Part of a small language model's weights.
Size: width 128, 4 heads of 32, MLP 512 squared ReLU, vocabulary 7636, 4.33M parameters.
Architecture: LayerNorm before each block, no biases in attention or MLP, normalized queries and keys, capped logits.
Training: a variant of Muon for these matrices, 155M tokens, 9467 steps.
Each number is 500 + 50 x the weight over its row's rms, rounded and kept within 0 to 999. Layers, rows and columns count from 0. Numbers have three digits each. The size before them is the row's rms in percent of the matrix's.

# layer 7 MLP down (transposed), 512x128, rms 0.062, rows 314-368, columns 0-127
098:593489413443391558489493500450461473446559555475525511473563466445484523520389580461547471567466441512405455417523511522557449481422582575549553382526547473451578474496524454458487578518534513494518452502479584500440471547558471557436465438517624538519532489444537499455483467486470508548522529400508452499432566442549450499518423499564566500512572440551577589546507499467513528487492
102:554482476518517483528548472509470502506478497410613580576427517500566523463511507496580475537443533594515322430498441528521448445549545467535519466414481519507546395483581454478344486558587523528574528495580413471528460499485494575506526471521506564466575530518501494541458486489459540518403507489536480496527501476430481529407498411510538500443420476499471538506521437482552578501580
103:507528522420508514492480483518609434496499582513550634577410544548488601573500453454487481530450443460528468512458449522532459513351447453486485596459541471545443516507527479493421460479436462441495494614548519478458477464526533554437454487413533539489462550435529442537491448530528493475483528434529553478508542570483552641435557577519424464566449466471485486526521515547427546565534
100:449453534454549538571448405442550559446553516456534509532575518585446531500512488457540441457538512539480464441454408522522551411432509443464389531443535534549537631468508543511507497457477530518555457522507457539610441461553589565450417507487505563499527459457598437506438521444551466493474472533517553462541547409504552427477485566479519510522434569484482516581428532406557427525538
095:525520522451443482513478552441447483528486414464530485574580414529509521433527448376478527556473487495525479432488534514457447519422512519542488525293463511544548502488481570516566522486545443442556598563465566461532454451430536549494440566508492440471484477565410533542551538520489561526514464557511460502473510541459491425523512567468470565551629606502577524484463437492489537432534
097:512512515494522428463566556396541517460476546482497556603596531512540471471535502457508433515497423593501484584395606499493504527517530504492462493421517520513437543569434617456514495530428422499524555558551479508588517562431500447537485452535441546468466481506481469483347493570564513493461506487485456504433435594524439535503566436417521516499454502583474456507446506522382490490429
105:432510490460510551527480479543484541489482547450516502541460473463426577454476492537638471458523481529475515568474495559490596506521458472481544480475564599595442507570496586510443501510420524425531536564479466546505478438478389543483460479475541597422479408588382442544588444539473450551463469425411502502522524566591448474493514476546431585487454509486562526472433565487471469524425
097:469509455561478408472506505583619520403413546524614474486554453456438499424477450447407482484541550544522458538470480447461561449453478531406438490453503488586532520586591421501500497552544510505444530525513477489390537559527497513585517548461540475529445493489531443503457518483518469447476549524528549553618476466501444411493507535553477492541449513516566541573414621514411512537473
100:459447538459492412552479524427467585435470536490545545530553454571444485543506503521488589545465464442483439574503476491532448626614511557610387493493554561484410466495508498519554465531530563498620514547439531445490570546512402519483554462507559489427461461492492520514542447519467499500518505509539502400490516473463462391393501510429496570499591475427568495467462421503533547534501
101:537496550530389475550391534478462568548544593447461509450454574473504476458481560506446482461512585429586558584468534558576437507528446463534474558387433491488504469419505573515580503390570520558523479523489503476478501506589483431516511494480490419580576462517481601494469540475467527511577508434496496556469483495518487514482560533406422569547480487510408550565552567493479439479434
107:567547483395435468543580446549525404561504469510483500435543470495553488428497474464544508518536457463454448508474468519512483531529589472522503568555470538565485583597436467439443525487465583532482496521493534406444471385443439491506467575512441484421560437467543475507475519581506537605518505454440446476509557503463547549511491405570587483505483414595504496587612459561435542494521
100:438530474517583497452508522373529605508460489464542441498467434524462491593534484446455452543526494459449325421514487546537489498565512479562438451531470456493577419519454592504534434487511525595504515520532491537532531499492541530572371543498446526522608511582510530473520508450475565497475534547525502476396528535426488544474489485424537595486472489484476380570518516537430446523488
094:484536421531518523512467574552485543519537570480523441538458458456493486411546607411486568449527490509547645419592519480557430490460423521554488394527507476485400517494456534524585530447535559542477467477507484503542543461417483547611393386556565507447479514443483497568442559524531457533508416570454539506478522466467586499550476447470469491544487566443541514544508481479480416510518
105:477501552509521480405447387550487520428478484472448534539522455485569509529497542416458542575579517451436605431465537448445557419437581434449436481543484552422562509505514448500514442418572549481563418430481459501499514522503465496531498488483558555530543563484536448498392465531537542601457393516577502523428453499574575442482551507549511584487505534468558576567529475580513500496469
096:452461539492505520491418504509529558477556491486517456523430497423522545435486444560469494583483533533548541556453506629430455494352418519499489490451544587466535451390479522445515550535485473532496600434474395507489446519469517520440517525496566481560586475456591493399499535517411467541520497489460433479552557453610447531507513495441532515520555510357535491493522550461558550513562
099:516467482410471551387479534454449584515524393564562519533506556465443519537522436452583596599445491505454375471537541434488551483448485473433455486418451586429467469438466555502458485504535487484539465507535520574458558505450533478502550471571541500586629566476526524538498526453564526490547491440471446487472527406498458538519500525518546548499572428605442516511439564442557530478497
090:515396497432494562420509396488543554467473560507529562484496485497502666548492496477523530566463613533443437462503460403453441467546427506472448556493467457482459414600521460506559467530532500516534483493591541480480473427500531544532620453566549481502478525501562474423481460559509497488516577487474511473494515466517431497477469416448423526535522408506451505581535501629462470559578
099:480549530517571568435533519419503460399510624532472611547519484490421445522508485484461527574558593435525575417521482552481469446424473533479562549453561468463456518393528505448537483452462590567462489500427493468483412517490494506449464479426464503521388500497489523488562463533573532549498465490425481521500533496567522502498522461511627541533471595442459583444406469444515572507541
097:513410422500511509453564420549484507402457527554514423533479496457535558607532439455489471517477639455501415424455530492512478510527546588456419514554483427463426512534524490504560528416521498481457488551477476474449477472502543438522512543540507543537492438614545565552470502506569559464476399508529488573589439509535476407423535511539474417455482448452561445558464513608562567505512
101:436444418425503514468497631370481495559516523430501605575502442607498483516530456534439557576544426602592389534522544527458513465511536453531476497412517500521496540484448491545408505489452447517520521472483521450486506521469482445477483505640524410558440431494477588508413527494461520471495523502529491550513513522494523541484456552486518532509484437531526506571501410540476567371514
096:474568426496487497563419439593551498473475541486466405539462539590479507471503520509426518474523502472439482522483546490557448537496463621534364460474416479527627514552510479539525447522463569535550526583468484615441473489502613547457462517456492601448590518487534568505439573544476585467529420457503539424517454446511529468465473544524434435482453486599482523494495475454426505489483
104:486535477512460438456507463496545458540508502477473457591503483552429473401489468507477470464544498596460549510524542470445528538495476540483536591540559491452442430509487399442569572548525450427568566450533485452526492517477473505418460540473536444439409445407443561605521529499487508454539494497501559558503409637454477534488565413452545536533465503657558569516446558496477461573499
108:548514461557505473459499628538496496437529602500584426520467564471455476513543483515529425447494463491520453445575471421504506553472463415513523473641510424578445578564429556505565496483570426529399494544447458518487444455518551545526507458427470486542496394587410564433477507475498435523517509523516493511427529437559510565443522477417469431531597470508532546506514569521549479529453
103:483501510501502455579573455518440526531597541544560541527494563475492446438457467507532463365541570442510551499469468514452480501523429445564518524467480590528477553480515517474480528450527415565504566503458470390466587549512426567507500546404472523434508581524567554464381526538491530607497477509545514586578464479430489482626413490471471460471509573467481514512569500450393448501476
103:414464540454519443511490494497535463544510467437509463495513367470455493455581412512434459424483467438520538437466491542671519542438524439617422494537518564562519519541558526542422522494499477539472519436501456451456591505520516547447538503524493409543514460517480476440502448472401573540419516543583518462477509555519463480485511654482523472462590512543524574536487460476544548566505
097:520502478494577516465527506505503566437521520535372441603487468462462409450479433605518544499511446488542493513535525440440511570451552564560540434415541451458458481540526516444491482408463511563502507540493471494578592335430448460427476461422535535484455503608456506480577490518486500535596524437538492483446473583543480468543544569460512506566564508537474484463538445596515473536550
101:529546574471543426425522526468619523513536484495545482556435553472539593499558526432547512467520462484505458494483481521467524516500475518557493538367547499528408436516654493485394527457563532453420440468505560485471499447455566511554487524476398454518401471486484455489479515548468399534461485533565498468475498629518582473568471491498405427528497558438497481450594466463538544551518
104:441462526483530438527414452573502468518519489427470469610457596475453489468412486539508508474566419514438576487493517360509412463446492502489627458488612412505554486501532495557562581545520444564521535523487493538454487493551541517485478596482444484460551488507510541524553447529553477557481495527412435485436523478567502539443547512504482492431547494522503597506521544579529417474359
111:488494594551505553521546464453451440569521490491543464444581433476518413481491433583573565461527491441457497516484481483539423469441462483529512492469448409498589521531438483424471462475533446525458557462421559515498524497448479538558540384490510477496588461504489588419502494449531517483476606430469485544512495504608620432508437496527477466490599513399465511537612499573539587555500
097:489544428482512493571522502496449418527488551446557489540534418509447501480457479481564534485425472536507432439453517526481438509510574532500480510551541503499499548516396485531442529556516503592598611474573485430514411427482473486510503385512520481396488516516570522438571550509393493630452549551495497379554502554473472520462524468577563440517492474480599528524517411583561498489567
102:363519481498576518572513566496444491438516478513460532419496555419545489533525456460569513443525498472436488511502609486505514478494408559528430519457415551449449478448592492567482461492534467585565457406515470547483467416519489458459529484492495517505475517503432473462545580594513539530367508491531506523609488453449538466546510520454476480404587533485470516544589434487606522528606
101:599528478555385526418426585609396450469540544506520551528443449405490582475511509490486441533546491544491551511492394421483453480439458446536565503543514525499512567532599443476454440399499559546522509493490441605436562485457507411498437504466555494503528475562532542473489464543522509648505523580553503454552511470512428532496497498512568587440473474462533465469502527507530475505430
093:452423434434421433411528461427572619535541549442430555612478414500489488513447446440534436453585579455429478463560532480466518416514551535575470474543497435554442555482465508496511489446545484501514494517542562570377497486467549500413481455538560511506539502509433516453513553511551587541499610564454483497430557526485461530483464455476536457505503502500536592581458477528491488414523
103:511493560497514517454475468484499480468438498394419524411503512544601466578487491514490478396429551517484410604629459395490562518449483491461491540524499445479605471517455587474523567543487478541526435558442524496481565629437588504505489431467437487505444429584484502542492488490445490475586543567518481432472541433493524488521510439555559507531497534504547481524642452465513481547506
101:520461471495486493563466439488546458396569499495429500567539483610431546451450463504520548455476498537538430566515503521553436559573490488400548557501572572502472486560508429548595519466536524509469454476504519410478450559528478504433531476429502564536460410395466403602442559560554414555580462440454450607448496433521479463503496499496536496476518476456468514546585542512548550562553
102:518424476541447528580574447606401413535518479497414475427453401403488510547416560525469471491538556390462448483497410529542472461459561369526450494456510533425520583512576451481507450478446547492494501581584467480434493580456542555517538590553572595435499523512566444557534462509504519437494458545465509497525523466541440510505550550479529529558492579460536499510513465525494505549507
105:450502577480564413500535429521542426544422505530479461488499595499484538541539476562504454543496451429445627507551648454502514528473530595506479511465467540503455589419475477518447543406564463487490493485554514552538464437454505394518543501455482468479424445482446535470457462533481559512483574542591528495457527463469466514545551482514389454561512409560592570539420439441484493557510
098:520485421439453507494542430448512557483475581412469500504505560404439427479598491560418501409455542588483411433500497496462540490464459545492497495474443539508587470465476513449437605437525492444507545634487513576530410436494458551466577547573523526538500523614533510517530534454489477484546519449485475586547456447492499532465582501506507415472588433477500437508501549603457469540540
104:527598508514561443505559517456469491450465404431559469506521486503519479521561550462437533498522535524463360454600488516477485517535470529519552574484526392481616448472477350521472474495480485542525501480508518499543512483479550491433490474568502516533414503522523464507505435410539494528459476474515494622439573609403531504470456429416527507498578589492573466496551573404557453463466
103:465487445414540414504531518503456459569572529523488520409513466477470565499494541539437480509475510509494524397435514475516576537445567542620560510494534434523482496566430521569543490482552500541482512521405455441536424518529446564595512451469472557515430431553464517427499577435509517512503457492473416394482506537505521587453469529549397577432500499582455393507476475638520533464532
100:535552412489541496535579524530488357587501464567497598470482544513551449514435517493472479529484442468478433455453528573377491464438535460562537478456518453458530527585525450579435477466560507596510563457452491586476512389502418506475463522461498478487433545488522470557447511413467600501483539461436451474532493489499537586522476553516401572519547505430522515583544425435569511462478
102:529552440448387572425488492461481448429577552495460511548587474549540508468538502573558501502492507508491482433573586436560600490506425445477491551583551407581467485429570493480601510435570485544491468391463463489483564446516482466438505536408486542471451517517474552572492445424468528471562550496541492494457492489483490464551537504553565528484490512584630497469476448515509369521479
102:547485566374445488409533448458524471474499557539449529459482500534505484489480498561537450470411457572487498454475497601548493483540564518479517500473549475542471475569458581483531546580522583525513378532544469580494634574524474486493464508473523458475609525445457543497461466537480485513612506587503432480528509438437500507418522581529347533433505499428415466542580537502538486500482
093:449515506601448441609495530482556584496499549622472482591502536372440478528485507472436388499488470429559451516565474500487479464464505523549562458449467542509538490480470453520506520520534453526569482562469430426545491514534428590518450557446541501566563491438554500436551424553524530504478407495596433507611444617453447450492514448499589483546512482541574487517495443537523485520506
098:437586546488518523533392571517560487435395508419480505562498529519488548519563476537522631520487495447438464537424485546520532516506532494481388460467422501578460509442479555435445431554415537473452499558392435431480523509508500407507528485516466472427529471503507536507612622536525450521500445462550524550519440602510544470581456416565507500550482471446495514491473509560473501592479
099:517512515520502524587481515586545446460569490562504451517532530496477480493491554574471515471429414588485572534461538473527588497524465502397619524378528530503589544468469456408520473572433462484447516474441551609547524424505443462580487588407517490485492487441439559551430500518530509474520512566415536453573473539433526484509516464547413490502517526438505514470563412422464452541581
095:440483423510416498482517525601471425484424573506458555461538462475534458549462485555470633469517441435564483434520539398505556563623432546462554430459471540394499404475531450546485504521544503600531488395508535473492565529548496418542492529627460446429430498462508456466479543517560582405478514543477477495469510545516500486441533497449515507484518487544523572489510541566462536559484
100:511466412537530536467510507472574470405484486594417376476475541416497516489508520521489484417510526415454596458524482452506506504503405521557550460393414587529469524483555523488445440507467437513500475515472447504600505495451457509480562559480477515464475578517590449558522522478613559436466410509510435488464488548558512505598481593603529483537469580461556476565527500484472600532497
097:539572549428453428533523503479523583475410599582533591536574452526496500534589484553572535532485522500442483409555452560574498542464533532491544450398498480518547483450572534556456446498403429514495450494578508455477375541525532492476577475399548511470487434418485529510556532530485525531402531457558525516514482427494486506528421511529459441488490567451508504484490560403584581535462
090:506551422513459467539443589513452525581423524434436510497587495400537463560470467390472505532498525444528466436492577497481482405389395506497432594423523508528535521452523538505548516493526591480501591567469453479431498532451525445493545495465457461498483535551388544553474563563498458564508419530546413472533491584559561483564486630539539492480498484542520455474463525428528509523528
086:493592499465475502448451561593550563476419515580473431477551508599434501563498459478530512462477597552476496453413571473473541545490537526466458445489475510434460592509507508460483437488546491426513435538569518575519598458420574493381485424411480470453485517487467568564530432497535551526541555467489405575482545465543389505528543535482479444453469511556515592464464557555422490503537
107:478487522552506440523423531539465430441527513439405459590522551599487517461500534450547477464494460547507476548457525475561477506502368503579447600341517416492588481433459446512467515460605453585570447461523545545522463617421473538507430542455555536433480425518523525430510505525551496553480500442470479465551607575507425487519482474458515496530549464507497485545507484539556511530458
104:537443513529517530504474544492531504507567532453478535430412505521417541459474494576526491487391537496459477401566491455516488460582521483596614513385467462433562496540603542519524524565493409394459517525532432492537507419514493486508501581462387469571492425430556457546493520563460498481539480531528425486440561484456526431597456522547552443533512552509458414430521580526514467524552
096:553449520426558483621519511489448414466555498496546471499470521498535542586502520499439494577448461472594499520445568499583391450479503555476595495513469544497498550516450471478498532518550550537393510532483482455529536502486528508478401475552622450438563452418441525446435552450439442412470532503425536601464507480588550507596471441460559523521486538396479443432494481487526458432514
100:512483503519505473527476552523497495536402489483532556438539452532436477494554456420561611488534461510540494438526527528477489411498508497523513400493494517554495565521507400524534507487514547477538531483455527497411467476383483523430531554426612488510499470549559448483473604497542508475613436386464630475483501555483429408529503509598423513604439567509460561424555520569463509507451
# layer 7 MLP up, 512x128, rms 0.0621, rows 315-368, columns 0-127
103:423418451472502505428493551440420469508566556536500449421454472541536471461542512585502529460400463478470499552450544524549581505480488422617517450443459475484517455508481514506513404465617527521487484573482495550412543519577533526413413477456500496582465491559483445507538464471581504566440451526430505477471619510495467461475513476493527506504570511611455569526518502484479379463616
102:429439404520477454450510497452534513505555494496495503518499537501507465554497447507594499479568473536491541522404470509505435493471512492463529607510551505503504509447466514507451534493504502540530615545539478466505545461414485323504522513506514392490564503464487484485606486474505581456498471521486363629492377520391519506480542496540439381481467496499528542571494635529474496502570
101:486504426517447524514491472473420606498481488516481446542395509587405427509485536492514489483447614474600568482531595466506522560456519481522506435487535504570480550474503450532456499437501411471523479519589528409570588532501514491469493497552578455401482484491458463546585464448447414499457539582400596476448444552491538447576473525454516553516523435497535533510514428537529448413418
107:414547421453515499527557612444498563483529618497489531581510469483470484512450529566439545487506380469517522590362558499485521550504499505528505540438439538505481495449498661531444505496501528471543487634478468565479520493508508507468478498557495418472506506507546483454466539483447535508442577534517469480467547499512361454456404518545481515502432539419530411508458578511493601501541
094:449481477514479494530505404537433421467518439551490429522533530534466413435477484554593431492461548518455477528532492503591407493426633482493550474512480503493484482581574481506560486458498558370487498450444479464466466565474467560452488458434559595523512479515479541596470504397599483512570405469499557440468542569523502490546549444485464554558525517457572593576458577497552471535491
107:452445508459498536522488568514437454530528480459466443466495503508465515557520531529412563457392569457579509458436607492500466398576472461547503448509593573540502602498475447531481567478424476540472557496630524519535495508474428475389514476490507571499502510422460426507546508547566422544547352448508494527416551505527460475471559417514518578570505492495575575512517527510480515539437
093:482567492516484378538520563469531633473554522498570504531484473440551379466557483456498419483530437550500527512494550471491426435564537492503465539479498490452472469408472526491511519510529553542549373495530430488563477392557531507543450440427596455540564476542482432417523518467459512535377478602446446479540543454512422543541491418518549564471497445451479470589575478487519502473484
092:522469368478505431542466487508529498500549541516505595518486529576408475455543441455533490455524467473476542493538378444493371460560380486581505448545558453445430521542529519527541489438495494505476451526514491522511549476535489472575521543396492484556509548487452512396522421507493516451463514493589559502378549401484504583486453515498543509519603519485598557456556589525479552561476
099:493556485506490441384461443516453408400465390549483520553484456519473472535487595469610517569557479572426448505486577434480418481452475445504509576467466444548454512604532512490469474551562508492546571521542548554467590504486540450496499511472441513411479524454462540496512480515553539475546626572418485478538472464514465529453493549539481493553455606489500466551419510563481610495579
106:399498480383463469438497460456478495495597476494486543496580515492455455458591499475579464499478479468525537527454436551545534549495464499472539536535626592546516542600473518529447412418443549526466503434424547455478486567487533521564488510494557525472513517538517474318507519506531480558559443519452443549542524535482485560480420470396477417527511482467521623563523427522511424485501
101:458514458496462553517556500500561535525505536535496576510551420522528441395514484583421514453500516578482450589551502435498481509496528525512591501498519427445519512575541587522469486586492409412455512423543559408453438465477506452501474447481627531514528474539487606631490557583474535522444451468505476545477611532482484393540548589519498500544519450542557462552546441468559498534476
092:460484485524421491533439408429427494508436572483475457514474493558511473545446476495519426564490558471443484529467471575527598445570594556546503566461533463517498578502491492494456449473536480596481462484504476574466439487588556482419532601429464439544440437498587481493564593505487439482444539524425465579473499492528532503506579534481395489575506503575459447433427503538633448518517
108:507496462522512517550513362502481491427464458575568499490513463579560521577513483428598404500409473525411482535517477512467501405391567468446484519526484535459550499551459487506464564488507512500588410496583449584480521462502474520560497457531496426536572501542501459534427576486569501601477529401496438469573469444564450594533528541482410559430527475460569479512514447465579499470525
088:443550521494511498572451516575486480443523486481434532502551494498461436513550520471542612543480512548403531522530512441515486535447472525449401563525470484499590505391433476423402485449505570458451424589526574388536519495472415466591529535451487476511430449560592420552520555490516602539530538443591468493480530551495575492542474473576453474571553468554499484455421489551540483483437
109:529455517576460405554465483572558438492514516480475527594486411525471440460526478548497543464494584495514479487558550441550612559421532429566480438529440509466573473474482513561484562515542478524531526421547461393450562568474481377557458460473621451491501531463554485537556531477482500508452521530437461540380540530556476504562432459489493419431474562600529481508504516480400482433493
094:438504470533552521550471511492429456575511568480489537573497490568462475551576476537470526556477477562531463501530544522448569417465469564495512489543526501480618532374455524411473426516487520526462519491447452507477515591528469451475608499391514540553530535467325467514490416519482471550528411467519419559528589526456505564439524534540480583462565522612528458437484523462526463479543
102:568545574568530435489464448475469492528444489507520434418557482561587519444458473480486466416486534442474493548493643452559472533576535496463502486496521543530517498483478507484462483429536437550502583549468535537515518459505435539447480517550449458475523499420498487513518574543447546496440439375540533492579483530556558517531416373436510488608505431511626503436439575579453407491476
102:552532443555514451486443456516443464374440468520531471529499473532519457658501471476525509565436534538481418474519592458484498549531516477449532574523527456453505501611463479520471558553503516439525483514504519571545520483495469561548556537521523387518404474475514452402402485416434511509448465585544456500578466537485332520552433548544455545572518490499521550533469581519565497475498
101:420471458577503536493551468582539515538449492449541564510542469588522470500571577459390485439489412473562443517440484497586559427616520427526482437461515508502553476496435544420525507412501490510451455506552467552499541494454412474466469563415606587452564485477494483502568463447476476499481463409567461477445483528504506488552420527566511531566573511478584496418473477507617499513564
098:449460516503480461477531472462445442466443497424420462612554484489557468475514627502458489487449535572486498491525462494482506462538402474478393521522549506429503445558447530529543532550529488502509523502497477419447536451536475495569478618478555473450526553567509468532542530538470490539497497574529503581527516486408567436429495397624412427481376507609458533503400589491493514480512
105:441546453554544517554506528499514471615506608427524450498506434569547462516577488553430479458523612523449510473510470464461538472448508395478466370540454556510529501569557517416507585499469457511515475456444525427501589525546472553494417466465569460517463606484405526564466499556426450524497478468449557490589474537400442504525501444406458507576463538471500545490544584513456526505463
109:540514507471430457476462592493480508547542479425554586453459539461525478538483551440464510522439487536510488592533475464510495519506543546557521511529425466501414481545528570531495495443475469488490438591602456465464554527409488596577475551509477401464520420664611489397531545513493447493475473487389598488443540410423554474490537471497460493519495546455568515504435499493407547497472
102:478490544472495509477582477494486449443474470576460547638616477553588520431564478545408435514520532459529508493534515529500378518538487547581550470478487473598565560490467501479543489491484469488490537500478515422535448438421412505511540523529524504456549466462408450533450472470441510384416519492521490551503492401454561475417527614510456463535610438468526479499403505530541545561554
101:469450550508491489470585482468548575473477471561518530553465455540514583553415461518481499507537485553513557484535478445534630473393524441513526501479517479552399500522504563460583484513478606464517528462464458493585531597468488429439519497464487491466485512519432486589464551416606506553496571550483523569497422580541384476458360516416448575472520498506519466438558533480442446453471
088:558516531445558578428561566507462479436472526446494549519438581539454487446483481483493494466517495594459528536469490579553538365491456499495595480429441544471472497552455412556561515490367529539509509536498486429494589481521437533501470539520497484511473543589469545393499520440399490568499581577475557623489432460492423541478512613433509498510442396486476479476501510484546485530521
102:508504498569489516507539521424477548449563467484559425508518425546605515581506430550465517456340466426470530492526528459447479413452523417486413498578528573494520492507398512509454460406492544429521461457549484511543455539607420540527464410462554578533477527534526542525497466403445498606569487466507526464417529566532536481491443514588536561480565500467475490538510481516563435493453
107:484434535505600464578527459591562453478471511464441536530488401546459557503521455507469594524455516529515503520468461521475467399543514546505504420458466361541449506486474486563335481538461474504553523546506492569553505475601545520599513524428511520519551447440467511530527478478488519524420558556504493549503473416532461464513511476476515565482466616505501651513486511511596395491464
112:511479547520470466467489451521482501515484474500444526462577480496517583434529392433514537543463468548450499540611481499453361546428489544445599509527394536445504583529510466405525532614547540480504489479503625475552569523551486563561501443538583479518493474501472541517443484496520512557401517527452489592446567475502393448514473465485514472508545477477574442506585505626551501521442
095:416512470386565520469504505549470457454476499472484478470504381533433539479581490609493486476447483522502593473610494471461488530505594484466481508538554407391570516502440524490467543503496544555516585458494467394517612474540546445576542446513456486467517515402537520525496508528463511523469504471463535558429428484425490458482568456570582507446589459495572541545488388567461455452491
102:507543418536417517524450509459531484518505499526504536511519510509502404490423464493590558494454558498516480449537463555521465498511528358584521520539477437571524526515545532522519471531463481473551525517460553399528522395467484562561374416496464441499539505539434448498566509604564514452479489416497406535549568436542454558584559442499339516530488554520531507513588531501523576439488
098:522435517503509411537546592524561496434427508526561427460491457468518507492465524535497393488483492561425456537464595473607499539441548500573547533426544357458580473494440515426476451476609505527468475470474519514518591430462545536601435464533504459506499566449397466574478558487499435527440521480488591521496491528428449473546555462529471535556435513414462546504545455571455534466477
085:513546592508514558579555567593334453526523543539496470435559528563525476427474492489467558489443443577483442459514472588538512542477495395460552513500522602431551469575498532539597531639493484430521494461504443504495449482520458506538522483432524423492533463467550456561466535559498506462490422413575554467515414522543560554470528539515520533489448502502500493476526430449565437505413
095:516498561470507440441492469484481448496548484518561408464519547512558578522415495424516524421577494554475538598485359485519469423510489500553544630392580516405538553482464545542508494591419541575465456511458506475584482493515466532452491442470532498414513395471444541505529544456482448536461533540521551486463544436506508514566524495549546481507498487504553580570464605519455434400526
100:508411568510410473564509505560543454416581473576498581618510503528500520477475415442515490423473496497518436637576494528569497591512566613493471490478497541518457524572525461533522496591486513508557419524513539457512546425453461525469533576510432540492486480514450474531493485592505415501518456472453435529531458456474481538452453540570395516531490514524425399544607446449538475473454
109:446533430475459491583474560536413440610467442585581545534462430471535549615536435586436442556507517520483537436480547518472568433519410535524534432543483451535363554537494524477506470400489517513421460514491504545458527527502468467512502479496487462508573558582398463491557513484507453510482517478469526559537479554517459576569557449466488472518550523413594468438476388498540475547452
104:497506412487461473491557467441482528480393561510495439541488396533520562487532483541442555460529527466487520532362507547588495477468482549560456465434457523547449503452496488554470538532520551397473527504399538354481514557523560488536547569409533632482494528461521485516492510436533431499543505461467500565513546417499485474611536587550398523591521537563459552453497524529485472575514
094:533519574505607502462439563463513419443515420463538455585441455559486413536519532440486474608567465533471626551532578449537462517428522502520475480490481476473462598445500532543560353553493524485422569472476457490567509352463495439524453460484479513444474468496523529510495519537535580576484458573521533399539553488470564487517412457435506465537505551508479534472500500471456582481530
098:411524470515396518458563478506441494523406522525470536495460482527467423529478548522470482555440454479483669538373600477506550501507412538507475388444479507456518594515503545482405498449521470516545455502516398456448519510485569553518502502538452479419440522555456600457465599531521482501463604445448490523560508499534510541471505478537587563492480513514598603452483536459510473477527
104:456542463525437423523497505499522420507480406519395495539367474576530586521453506534503506473421471529470489568501507533465531436542461520550544404520549488580478546419551523575514429527457481563481598447501544519504457498532423496563534509475515568427563517475450518391528497530451573459436573407584463555483578491482598522561584475583536516525413528471500565480544521496493542429500
100:482498421478462480447484550533516447531518397450461472392454488521496475581520488499496491529458461504493542578544479559526523424567407499430508469477533502491495548471378427546481488541534569551505555554582554558665519418496438476549465458449573502509450450449477453441461481510510558500482442559383580453569549404528387534561435499479509555502522488493598541525488466500564507504473
102:492555534563393458411578421480536561500537495551505590505467478521501452399438585465481498512525527452438487397423622417468503514465450504480522541521526505443533595548568518571548476437509414478501519528443558504434505544479629581471464505527521511434478566473420570514529565536469533534476474472551479491418544491527513546492467475510461481523438534603515467495412459568550456407535
102:497506514533553543431428522567439544512453478491610551457481509590514496433560593440487508576537508534543513485486569492537468521436490484439497587532522600472526461484468573494456494469582507430510497391517520532435545506455542466453597379542437580474549465417471458513472572578504555529535493544501535409490486507512496479532539362472472456621506517523487401470507433553428448529523
097:512506457477479461466435450503423491485473499525537518606545510557583558501455480449542476547496447615439578597512503487486407483458552465539460493518499542531367528554451468452506485480419496468485458488568489559499475461627577469493463536471504551432468487373472544514490470451574470467536477527491557364512541413501498473509496486457551568499596566517517619512491409486504517402539
095:531580529473434428578406431511520566532588486426517560592495567547511464536492528438527485505512478515519544530502492546399424525510499466409520586561567472453448451589461462585492539553452500505565511548420449451438466477459425558602500453463534516373551488561367521453559546450513470462451475539472474510485508580464461526503496430529495451482451509432559486495552446559540493459543
089:521428491521502510473482545426460614463406511509476493489529414525566477509542487394590480496510428472459441510546486595566490503486540516562478461499531498508440532454469463589560486414530560496495532495518472443558462549445568516523460559508570528465442446462563435448613515441493513475461519512631522565396604539517536532516520480512601496522482541640517466501403512595545492510499
091:498587531518441554416416523477556529538457459424537454526460504539562472489643488463496466522497485589454450509445554425491477454421433493473422501518578499499502533473468519430503465584528565473499498535543485447483528488500584595380433482413578593540515543550440514609446562432523526554427552495464541534568522465436514527517484590518469434489517495559468438566435533487506476429465
104:507434541489453580480574515468433485441510509441442503512454459478502424491485540569529569422430523503492510556597487464420498575501547439488382568511483455474536476458464557366468523515460467453507524575565627469561432484516462472436478491506532426592569565576489578530516519490471387531520520577574525492486517498537548560554514461423481530545479437534485527485495531567369457485516
096:480536419555574409509510537548541536598523555485490517615462477511557413457435534576568547599474479509496495487431529448508482388509495448488543444550552546456490510539508535489468555420500528610485489544561498396468493546510443449467423514489512436432488505450466429334508524525491540550543475504518589455500518437469491491417481521524449478468529592552458416498559569413481492480486
094:436532420487591448529576562546351545467533516563551549590493471484522481481465552600512583395536416513565487504412477495444479495552513538513443444344424542462436510441470566567507520553538504488475449515445499564576537601445511547492552478444504518444522580475565562445469524450510518490532506591487548498477476497533430494444440520499436466462490565438558518535477474487470519522494
088:460509476453559507487580427477599561406534471541501506535543513516493548427564437473451422479432524462586455484453503520539455450441493439459525480450467500490527538584464479513419522528494447443573462488538486550438568463587476441443472421454495552472530440548560528461515495501476600446579520529452598504378420518519468427527559519518438390526403594495525495506447570579528542466504
103:442448553522492506414539503469380533453545417514599636451516466526561561428583443554442512521464511563623442469480559542583538498548524498488534484514598542494531450492428594492538546442502466541442520542571548438572541523547470516436523528546557569496555575480509572446581555506511475522419489529530523488436431487424463446500473426495549503481546573481509579461439511512506478474501
102:504565516558434464497485552392457572488475514585514613491528438441464480533472496554513464462498546458448447494489501592444503447454446513483444482443539466484453481496371475506533534442495605546501497494518551523467585563486516462469416429557579467510544514400521531520443554644521488472456494491497567472509545490507531567549546429404522547610503465561616563499481431481499499530413
091:498593533491477520442441596530599472482535498496460571545501487505476482466482432517546438591477504514481484513555491517550433524556602537563477469556603431417501368475478431510509486500573550525510481433466481521499587514498513500463536544446568502513484521614396458509524449502434457620500470511544434462375540457450512521393394516509438580449565481493522455488464570530504492506470
099:401518551506471484496529568458450486533485522515507566484471506498537537475526424422560470469537552503497488482488467540541496489563561464528444426594451561454535506479507411550469528534378594476472533488472476511436528539483518509528492551550443375435552654516436549520507497514574391566411518479388493518371476473539554545471512425476554490479404557478484523522569437566462481485451